{"n_layer": 9, "vocab_size": 8192, "rope_fraction": 0.25, "init": "orth", "init_std_up": 0.0305, "optimizer": "adam_variant", "lr_head": 0.00938, "grad_clip": 1.0, "schedule": "wsd", "batch_tokens": 65536}
Each number is 500 + 50 x the weight over the matrix's rms, rounded and kept within 0 to 999. Layers, rows and columns count from 0. Numbers have three digits each.

# layer 5 attention query, 256x256, rms 0.0873, rows 105-255, columns 0-63
447404494532618519482539516534502492477435465529467579567511495438518550451617567521439566467503486487470426446427420485493569557539525473507547451489480572550544516351442467574549524458560539
509606529462412441537522541512502437413388498448566468590456426538527418508525450509547511472518460514407445444574514578559494546441436470433501505461484520492442494528630464493554475492496470
498518541516689512369476532477542623457494585452588497389426445450573468560587450500451569586420506501529450489490530510589524486461492429456528494572482570388550493429415498480514556453518509
447479483533532499445520458462530538489427550524570496605442475433434449560464491493565524488605430599512532443428528483437445577520554438515512481561467497504557412493531483393503494470399568
472528515495484580456480550367478478539535602529519489517488504491561498547565566448450537518492533467453487526486452488477521577548490441592543458400479531546399472494411489535547508450518470
442490504503410456543472504582493513493488475446502527533511469550478450460436589484477531632490437553512457408487497455587578532583499558457467461384482487393491562461445532585503442452494489
488500563519465509506436500557496404441481409453430465594551458521514505424494472510474569505542474547553529481514438493560531602449456511516568564443494464479537493501549516558523415546473531
570463504489578388588451536548532431547435496515446565553492533479528428482484499573541502587459465391505571462575584512375508513554600476391591471442460523465561402446447491520504471530547558
569429466553519501426500508533579426457456478423440540466407517554422531422590559495505479379443479544498554533455524497539527505480463469529492470495480505549526520463565539452456459442433424
501542434458441488454456459529465476448511600521517460510529446626461504440481530490526462487468511508521477559488562533479519530505412404354567485509495493553539486423444522500471568508485588
460384521508458560440495571579536494397497495507539511440520478398469507471485522474563569581509499505503512476539534436502432475579543443523446503524480630505510398402539485435446587509475512
429477430463460488436547529544479572493451440633470582462453529419495512399540469471527505620455580491508556512462492538425520551502580498557436476470485468437509528480462543486488553419499495
456553560460552497424493529544447431444525466429541477453484491438510505454506472435372475495556526544563490515399474308453475498497533591476560508515492455460447471381473537410571516425496461
462456513488417499573504609439496486583441483491571435563433615571543545518461458446469674390394450560467491550538554496530491469486570493450521457520513489546543555502532477455515408515535469
515469478450528534539551482449451608538412492607440481414410537546551489484568480505456389505472427458518474437493483460488539452558495528562550499525513504567522526543454480476488542514491512
487479475432502505533398533473451504473458570399519468442472472540436528533375557533504481418501526479491606561556475493461528514587474449505465562541489524651521484511538464450434433489461500
597541492491571542525498503508461450451551485418473533478581458496554531481491461471556536501484525436493620482593404472478545484501536532474490441492487448461603482540429523529533503538496460
556444512491519523562593461534549553476545433454464514449493508523553557459566536490513451506465498542517516558617577489591482381564463548458437462531494457493532521550638528491513497578511397
554509436413498466517499528468499413496476459494502565591588484581533596567496512506534456443504464465450422476579536529436462545464456440505486532500493497482547520597459577444438482579536527
453583516442399522537530490540437379555518421556445518427490552450498423441434558512474549547457556455497439518608563481394514399609444547489530500505529611532564541499517529519588462467506488
480478575536585514425542513461578558490414545467508531584450582450456458573445563455380451516554507523568526489486431393439495475508411508538483503498470583511581480457506595521482472469498507
511509491453533507537470527482570552520499576474464439490412454575562466599496457441558457365488448509532570599508429459483512510485460642533550499517536490536484551552491528397551467457508471
502469525472456426562517477481533622458503576492527532534490525521490522496518550537467538579375480467451440441461542422495456519518495497519454557532514501536556485578428429580509434517419590
473505540559581515480473456514566533479404560559492509496527610499484417581504498479472554523479401424471408489464480502480498455518507425449500463381480474477479541504483523488452485457519493
529510541546366471436473430570458488593521521411486480477446506523555497529577517572474536567479412513440430498470581501542528521503503489480462504471481491495520481436463505429480490465423487
487566477567558506518472514509507454473454508527536506541528477494450512586483488458478489537571389557512534468463510555478542486508471529531450514487555487592496527474558464492509480475521472
446482539451480515468550467485490525467555479473502504466529490515550464400492465553453496501470576474476504441512497502522478449517467502516549433518431488432534480557411511483535487508434505
562592472473522502491421560562541438501486467536502554566385506450492567490548530497522523545436453596489439508437485470514540508503514480478447604481625452397479531485495461505441478422516466
470532444538471477503520500470462500548542465536539494510536426574538490379543481468530502494546502571488507512468580477425507467508525552492505435510470504518504497465422519578458495507462506
540583474445484528512459511446515351471578503479518521540491466599515557522498558431466536418464440458494558495483572470419542498501482508596555444446462507445475445516541497561502485505480454
523484528443496536452506483458448448544475463478542481390490504467599508671526463623564541505593468647445487603481467469581513507540565523464482464515464527522387528516463482419438527511537552
544524478491529485500533574509493499458551403524504546470516475518479442501475447510469448467496552509498458537451429498585474433529523549526474523513490428516452513530492506575489477510520513
495429512505494499497528490517489507600547463493544527561513557422489555470558472448501505559501478448542520388513523549453538563498504447457501497467506462560546487516510513443469554508515455
520526409400567563507518509434510514510439524517475460611558459449463573406438575425567519613460506523499503434502431449426481519440598502481523501473532530399471509498527462643494506474583498
423414534508502420496484508498504489484555517494520468392488514538491381533447417552382417430551514460529572473486507564542517491569461487550424506505462516623483476471496571420528483577449518
477533447521520597471620537507472520512554420458452603532595500515523467365467488460574580494444495479413488493550586454419450486501555451463575403495412575395501453510454503552475500482442518
355433457576451454595562476464462459528513528515506568473625468607506425441452440505458536444577587438564507455486606501557436489471552545548540388622302491637500499514456533472547523628419533
522495585524491611519549543537508478539522485498480561621607548498463615434535469491491591545414486485461518548475451527572538551498510473469467439513475529493504500536559520521503516483530475
446485384515507532432521572465491506456502478459535482495585542489526484472479536513594593513502510558463464593563479476480410495567592548429481498466472542436544543439461504568486398476578541
569417423534478561419594553489584536494513521457455507454407544589496466453522473529523487430451511463453463507519454439426492474552516544522528484485462573514473517360553493535529547504540528
528480448547545526432578496548531509445598425457539468416474374546500460459479539551437631414531586563424568486470500530521520487517445498531572434454513525452511519483449486604502474462513437
456595506490452491507443546493440520433442490487498489510466522439633459496487485553504431559555472573487511487421516473498511548460476552472521544497482494488576524506470480489540536563513508
523489481488534478470473488410494511538463583544563437524471450478472437569471481545485548510493487431514506595536519532522475552442476523505446519499510513534510540566527515514564469497515523
533462504518507493519529406480481515552445555521486448442532529510471462603447499510583451553564496433526538557554499525404523474484525460567466484483453503559536594506546531467493504514522554
525421583511541462497453540498525497531483512456494517487411462484499438480440508453463546514411465517517467510446507545503456537434506501488483495486487502492472432457461456509488444441480493
572464506509440504443489432564529552432516522477446413463536498510494484496449529464518462536458446486523491403528504528487549514480516518542515533526477511553529496455554544461567513579504509
507545486478532496517598490541557533503572541532537454495488497406497522494505521527541472534473478444476555572479460502525424520516478502427492476585476435512589519507552555467502405478538428
565454532537503495493568474550569507494521532477531525496440503517460513519484591438499539424499456493450541508523576480527556504499590417525532492477503494544491501526522476542419427412458590
466572530548478438575528437499518467514528426533525504438445472488526517614514568505603512445513572488493550402415496487517504456506496493517445465427498478469572524435510508480558602534450454
480491571511531437496503459492513479535450539516590489509531445360494501490420467542479454508580497504547482523529488546460500532416432439543479529509512508530495479494400551398467473423466480
493481527453481509448535513478550500487556461454528575434426474440486429441444493414470560559493508480601514480526559435426474433617473526530442468545503437480490525557519433431433515490433464
490513469480491484476509328446465531576446538557470488530478523517517591519440485443620457502468452499525473588478548502466486466486480517475426527518479417468565533621553546543520498441541584
543469436485475519507579540514481471554581473521485592593510544577421559439567503480403582462403611414515489525520477456525553525553543520543511486507516523497431511511477418610460551470514553
513450561502589529476515548569569458525451495458474590471449573421401442450462494473421574531441538526464437505432486537553485548481562476545505523519481436493471459527639505484490576553475530
529551547473475498542507452512541421488526543434511512503508508475507476466457449567519519497483466460468490523549506551421513416501552479525459468443499435512471431474439537580441507509550516
526496458568531440551473449495468564536464524510473474437520468463477412497460518591530533502519564464484550481569534528472527493471527403536489478526452500505503563456469518441507478552504477
500508487502517457540496503477498483485486511460544480542542429418502499465468500537514542499453536430446596491454511483411426543482592511552497469494478439427532527578472491509561483547471497
485479476471421518528477519515454470522469438456535414494539461515549557489528462512564558587527447507507593537443542487536568540523519570523444513518524448561543472502495511431500408519533424
455481441513457423586449505484472502509482425507519500437447516487469477494527476471466511543499505570585468442452548544580490507437527523443538526528511430522515431471438606460461482482502479
536479492441532532480523477493507563486421517525525496582523494430520513486429513494614417453493526407515470512536486577436489542481437456428496493469483439465481442522506540537539470468530516
515452504470617458476459548528489640389428428506483491490423437485535535491427528516522424402539520503522570452475444517514487575416380560466482538510507462482505562527396575455552421459484502
576476455596495486548543474507529540508570561407571501483499494554499445488587504579549471582443458497475503487433440565563598488566491536386460470441499482553560531506432508478549461501496462
493395458492587508399539566452499552517516555517534455417440479534585377539517459482489512481474531444524418488468483518597506422508488442470395493482495529531528509513588503497581506499438527
507464474546511554452610508549525460561452481505473564410429629539488552455510381473497459529460486546537431443487491484565505468638489478559499530535497525547555506407654445463531518489478519
491531500416589481471524541468555465478530573540537487504504464445483483546475481500383552456486523469529549469535450450482525464459557450566459489531468560583465527433533549419580437501529559
453507514516435496487498537540458483484500468533466523436473513494450502535493551517480488483522592537508378527548452506505536511515523509497444516541532518557489528487509424437489497526465592
493519476463510506477537515492483451570539585511524604465460518497459516440511463469465613517482537452544425500535468510479504497506584418531464440463433530520493462478523413576472508492559513
550609466471549500471498524510499527515570567482563535486532496491465526539495470540409469506532569509495481452554452515590578467535496437494541482505488565554601494506560467473465547528571514
450473458533479482498537457512576582514456522447560530538463517498491459374556577495523537440499521555463483511489506571484401451484591433519548515449478422433523543479483534665501408453505498
498535518514455450500445483527446436461427442586400523487571536455538538490435547490467462542640573656492429454577406505496515485488427490465509490478469549459472562482471482472467507540479455
459527511498486488537481450483501464465453509499508440448465488505516424554500467528566472598459422474526520482436485536556441504497492458481434543479486447526552528534643517457488463549481453
418471507512531596428503528475575490543453521539484531461526528569590452400513529441500558481466428581451526448487517523514425469534543444510423522514512499472516527515617506451520527539494506
570589483472532514469417517480503471483441525480451547542507496517452555569545468534514459398513524555497529538444435529457535540491524471545531539492473490582580496528605444457471541643516566
477521487572479465473505472510546621577412481433442551489463554529533533470589499517518456586483525541472494485447442500532512481495566455462506490520479496458571482427522485505506499549508439
519421448540502455533512540518533571457609437549576514504541453468535555410520519555481525505463575488499418470482452541604567555473495447489498414481510531512553558535388505471510559463458548
485559455530513498509482621476480529498506532556503484484438490380532494570488486514435534415432522450433476574469500449502485500435519532513469459518480479489461492518450543565515500538540445
442536569520542519510512510479470478549453493492567484452504475435554424527483477553485476570576512533487391512551466564514468421561534507470412531555475469491492500481515520450477469527511487
485578498558451447483403448551489539521497484473485450529536521499464473492425497472492469505570513537477457491512558480487572453450499523512579488540506553467535533553519480454483490479545559
540485459532494541546527529518564560563446422495527421526448572612544466535536522491510475540517477469547529496528530476583531512506363470488586512530504497420495552482518559514496483572457506
524424494537536506474428440517516507509364448473451511444427547504526524410541511533568564486501473468497477500502490559477487477419519499539488518540465414527532474471478539536432501505507489
397456492520477463455479439465478512482438513500455462423478566471481434516420479459613412522526506485535510479440570596493448511403480480534465563487483428532580523549518599526531511522504518
468412525543532484529483595512524505530462520529469579549499539504460516480530508428414590501542497454507524531543449507534470551431490524519523517506521490518469523503505492599465515494542527
540490431499558486523528615588536453487574478516514479565457479591496425445575452518475543516459540395431442465502505427471519536514480451461497510536525464502539519481539516547482511531442535
481453432501553488494520448537513510469527393438516484479528458584519451481532559559490516552569610565482549426493421515470568495504536526435575491470549456472490522506438566453493550456458482
480465535465364533452454503482437467449482487444506473462482595509544485500531516513574540492447583581441405556461532521588573522513467484469507540494472515615460413459484457494422525528443485
476557482483436514566561415522497498494517523508543509499628542419532382428461510525542494597448422489460453551542560563481410506547470540425468513558474491420507489524472535501483540500497546
513479504474610484525442500446527496505478500423513466451408523475407501637522519505539468356538496521498536497454415508467448556503467510510547497503517413535487540473532524400577523489465509
445539517403473487561554567523461459434529475603448498590485579428458432492419396470469494516493625431550456485431489524674560424572497544444462571520499458575515482434486551468496318532456592
459502416478482488438436451520521508494485507421458463473594561481552508452441563504582499524489483502433520553512491559362391605422473430518497554514527561449502516590466523514535485484517487
484517622581598553569576490424448513522515543548482554430516562501435493497540437493515502394538542429481426476481474334552494454598561576454589371526368534580513434400475520364543416471390522
498536486498494522453464493545547489526486474445445512623519520505544525460461566500507474584480493566479503492437506589470553579450468476489447599490625447361507528579468588592463505468542505
529572432552475500436386489599560493496558463476506595653515529441541566457514540540492436580464463527449484537451497573504538567463434488466368619512630477424554546553509523564463471445567474
493507465550515503536527483492489458529540506528485527532577453608506489510513436452576541490531528450535515466494623516480546468432520489470532394518427531522524474467555519587511485537453493
491510548518555481533514466474554463547477509457529522538510483544440563511608552416472458433521482466530534518466463513573579500477444552518563508464548500477509482534587468444536501473467448
497506505491533546433557557477467522542436582527502514471519512528520491454462429500496564507485452451500475501507519489482476519451567400493502492463473568507499583562513559521519486520546590
542457435396528466499447392568499441377466526501523529467534519465521512448465525451495490578546573506489493532455486590470501482535464455545460538522540519550546498560405508519489477471522570
454496577597527481521600520496498469600484502606512571494482485564427486550608451560430509393520560419535514407529497377530523500564591530551567452515447491517525482414574518406514452518407435
519458442469458547458491550464500512479459486473515471407460494484515464478513541507481490475482474542470466517481522534540489399537520519492475487535463563554480542443468474551485511511508527
481416549458542428569544440506485472501496479555467496493499508490498489505523491473462509452574557493534527456519529446491510491490532531538566446507468471454500456485486509457520480490488533
466482428498553522499488457438480472513541491533483493486499479533526465460496455468541495519526517481478539530523529533462508463458516531504507423483469555429491432489441518535494526460495510
426425606471406550597632557369391450511479492564476495382564482666452493455429427427509545388576598450491457409506560351485402465564623596507621316568269461583490464476458544475577497623337476
479567553523482575463531500570471418507582402500529473512447537530487508454511477481549497532547475584556508615480459528504435595487507572365433500492488485458457459526480510494488549508405529
484509505470458489524438450508491465528484415565528505538510488488520572475498519532463511523532521531486467460432467478493469521524429529521440487500497484528529430528447533506502511520466477
499561476438507462470449446439529507529475570537513371511447509442517557571393480518588462457574484403483522492492527480518432553414488465517538502486485490525501512506478535459523482464457507
428500499481472481532529513470483511487517465519516443501493525458414517491451492571484480550478542506576499444526480525397430435542468534525540538497519519481496543520425450491531513484547545
486530476560552474466560526509581504519468526457421570471515515407547550442471520455477562538492475465473575499512541483464497473463536531491497504437460493446509455517513489533493440480482528
502544538483519544500499513527401446660492447540526529509529504520521517464466450455501500488485554475487524463476522500374510510444465524470510517505517424549442413507429507442510520464466490
482511517532519525495572458530491532477366472528499556499501464529424467526518522545511504543528539462457471409477506550468533412505473469518459517507466501557519537492502500565520591533496568
458560471508492442499529471502506573494419460576467552478522549423387566501425569525514458511549465580527412536504458462501398466445465519465482476492516537472436518514480531479501507464500502
469453458496436513494561480421516571537491485519593482444521512582461510535463597495599486511433559515568495555448508520452494435552488490587430488506454452578564562586560495521519478485529478
517561509451466505516462505557496380462558467567453520449508477499449511503534465477418529537489415529520461505499510499576527443514450480466444534536520469569445429494454482538494505500533503
472458524516522519434526583558510457489486515492536568470483509531453440522570523443432521443569500549491448446553522445491487501594543463505499529462495526542483407412554503545446541452462451
527528520522541481450519498484574503456506502503473530541456535461524546501461538514517632415500539480474533449594509538523506498542433490525507489496477490568526435546441457550562514486469425
514496514570548501443552478490551506424578551505492549456449513571476462565599569444538543512521457510554502604483487537636529543440498430497507525498475438573488509456641499534460492554502460
452488484502518524496513486489537562445489505459514489516460504415625506529499492453504454499568554521548497449463552470499512492538486582467502500543537475551571469472559495552556478513390475
468516458451513478467455525432580494509456569524569416534403444557412509449507577515463533531491520407514515472511535514544554409425490542484529467475544535518408544433470517554511384463492420
442537466483578473441485560454534508597505584489508530485541500536419448489504567557433530493483503472500489529479557564470515500435499465458512495467507523465437450435479516545458447514495496
531527546577501473566568431567493541569476484514461467533513516550494482487480454578517463592475461502600471506556575555476463441398405537445470475501484448536493540470520449507586526515447509
529518466504561466565517527433484461511566484524530510484497443525453516526621560542490412421533605499547517439402509555477546465557497531482555511582530409522545459525495523510493470508510472
467477508461487494463527503458519543514489471537469527453582569549484456353477428480532417514544555480482494448480470501435509573441454452461540479516539475448503414452527502504518523400556479
499568482506578470484514447553544525457524477518482463437411465499493549522542556474513471518549487507525512522489483420526512457531453518574506513525470499512542542520538543444524438458485420
472594557518545478491466475554485451543501517533480427498387469556492469615518535453507493494456456437562500525509458530520491467467464513420478503517493450561536595605559501479516513526437395
467510505475590535473444530512520493463525495535513495452514486519457515556547525462511554417515603491492521568459469508504502504559483436505483505503497474569501519481507564430505455510449530
430565519556500520433507502542542515489445524475484534396388532550521477523510452500524555571507474491488461447487541448505511404527539470408514515456480454534479519500469504556472572437441454
504533525501436522467524494567470484501599408518481453456532458523515565489454510544510510421530537477477575427519515453504555448573469505433559526526527401509424465539479459539485479508501464
488475521418465498497530458501499546446474524491521444547489563521510481517467524474540466464470525492468502528468470445497436547587480500556488501558496537508516610487568520457581533469442490
527449647494511468574547464438471528439504433542494432447530429574463574516550529527555458502487539533507520474490484534542549487480428549484507505508548427556525542490502574485496458487466428
446473403563480497579530410418470575421433497512523544466445494493469441430529516575546598538438608569503538456465531542518451509488488481507467497478478479521517493545411520557509481514488449
590538408437458521550526531439524550522501583476488440550518568517491535482462484539602611478431516497494427520581558467514482579513493457527539520561472481531513509545562538460576513531556586
452451510476499512448488551508455541556472479474498470477475503538437451532424592453439461402448474536478549453490533544515502487512511550506536519435527537481432494401566441547446477478472457
545453575478492470511509447516580544557462530503547488481488488488499462526518493430443455513549465458512514420536556481474548478518485573512503493484582441483548492441502484500544429385464416
458512445493517469466416440489556550523439477472512500482377514512500491461529503417557510528516560493521515494426501500573557481376532476451578475453510489590571578514503479484549492520447491
475472454385493497524361464523498398497495547456496525547517529431556447498582497523451551497566492496466498531428455515540503553488566517536506520449486573476487473489526468494435461517560562
522508597480457526488516536512525467556510453494503549509500467481412426436501433528490497550541496538501442498481483489468477582557498527471429558504503492538512453488475473466479457562489470
480516426458494491542449491377470456510465461511491465480483435532435629501523477466581501508458495489505576531419482442509516506480511479531542524438508440468524475572505508532504495607517465
511467498542482499443566540527525520418586600496549529531492439523437484609473574514503501480440511448464526533604480431483519563500532418547419473524510487566450568459530555530518477534564528
511561468603534530459442546489452530470557487438520456447497405495606546537463519447552479448548500429441503560484514542550614493398479498506521465431478463505480437500540482564433514529466494
486433532454493481501443510535475518514485479536525516503498512437538389536439487544469463595516430521544436519442462539551550466495526575434460515526495445519498593485478521490442433459532572
521442509505481500547492502506497538513521438511466565562499495444508457481485549552527453521507499566502567472392439530461461539549457580519508520537490471396566508549550490462515475472503502
468536494509413515532504539540483445502567456525499452485490501430459488483431492540447506440596520599573398487545531502509507487560436545496495553557500500469494440493445482427472538477498446
461482427473560506457535456423524569470513462501459477504514538546502343446503494507510473570460495528513532489487539577472497535550474526462558487433481445507504482515504501537471465512534497
476506450402494506504484565415466478563476506498543516539518503543444454391560521468440504492518520464441511485490508481549476533496551486499523518459533484463485487463461524536460470496516476
523458548501487557510553516614585508571509469511498527541514545483487480505497466541429462481537406468487464504558533530497484488520454453500556529622471527488514466540532495466543600595465631
465457447598552476429539464508589590496572516481551569475513537492548541532473491501516560499471497445524561573533531468517539484480549497556524450509447579527536507534597504502584469461453516
532498481470470506506495492468561451416458505421485488452441563502491501610462577478511563440526473443456451483544523447535489440563546439593451531514481554483567546514550473568552504510481490
597514483595439528461574484437595464521517623514501457481496519487448569520539526545521626546430472504530534462544539507517499505483572486453460508484481478558469413472540519523461425493527492
519459508366498505494422458486412523480435443466413485516551557511564514516456530467480444615507500469435557511567536503448456505542529551535476477528500542399513525541499528519519521518491520
521555501526392553473535503554471457489527421500464504505500408553516531495551492410456463523475469533471540564483456486506567503610466472497498501484529566504445467543499413544478532559533471
565548464428521548540479537523495495520453481440421566460424580521456509525517477523542482465470475515477386476397486428421480506549481489538465610520491483520576473472601408573538561555512536
519516467385514566487515536510472514447501488522495459487436521492435496486491527493461461421562483558442511507488455403483419476620441532533535494556507520461496493465491518497477553471484518
480469582551482434497533524525517536506464541502529580453439517514522411570483572467438526542488456488488506567466511510455451474544504482477524474459514514484419553503521491541445483385541564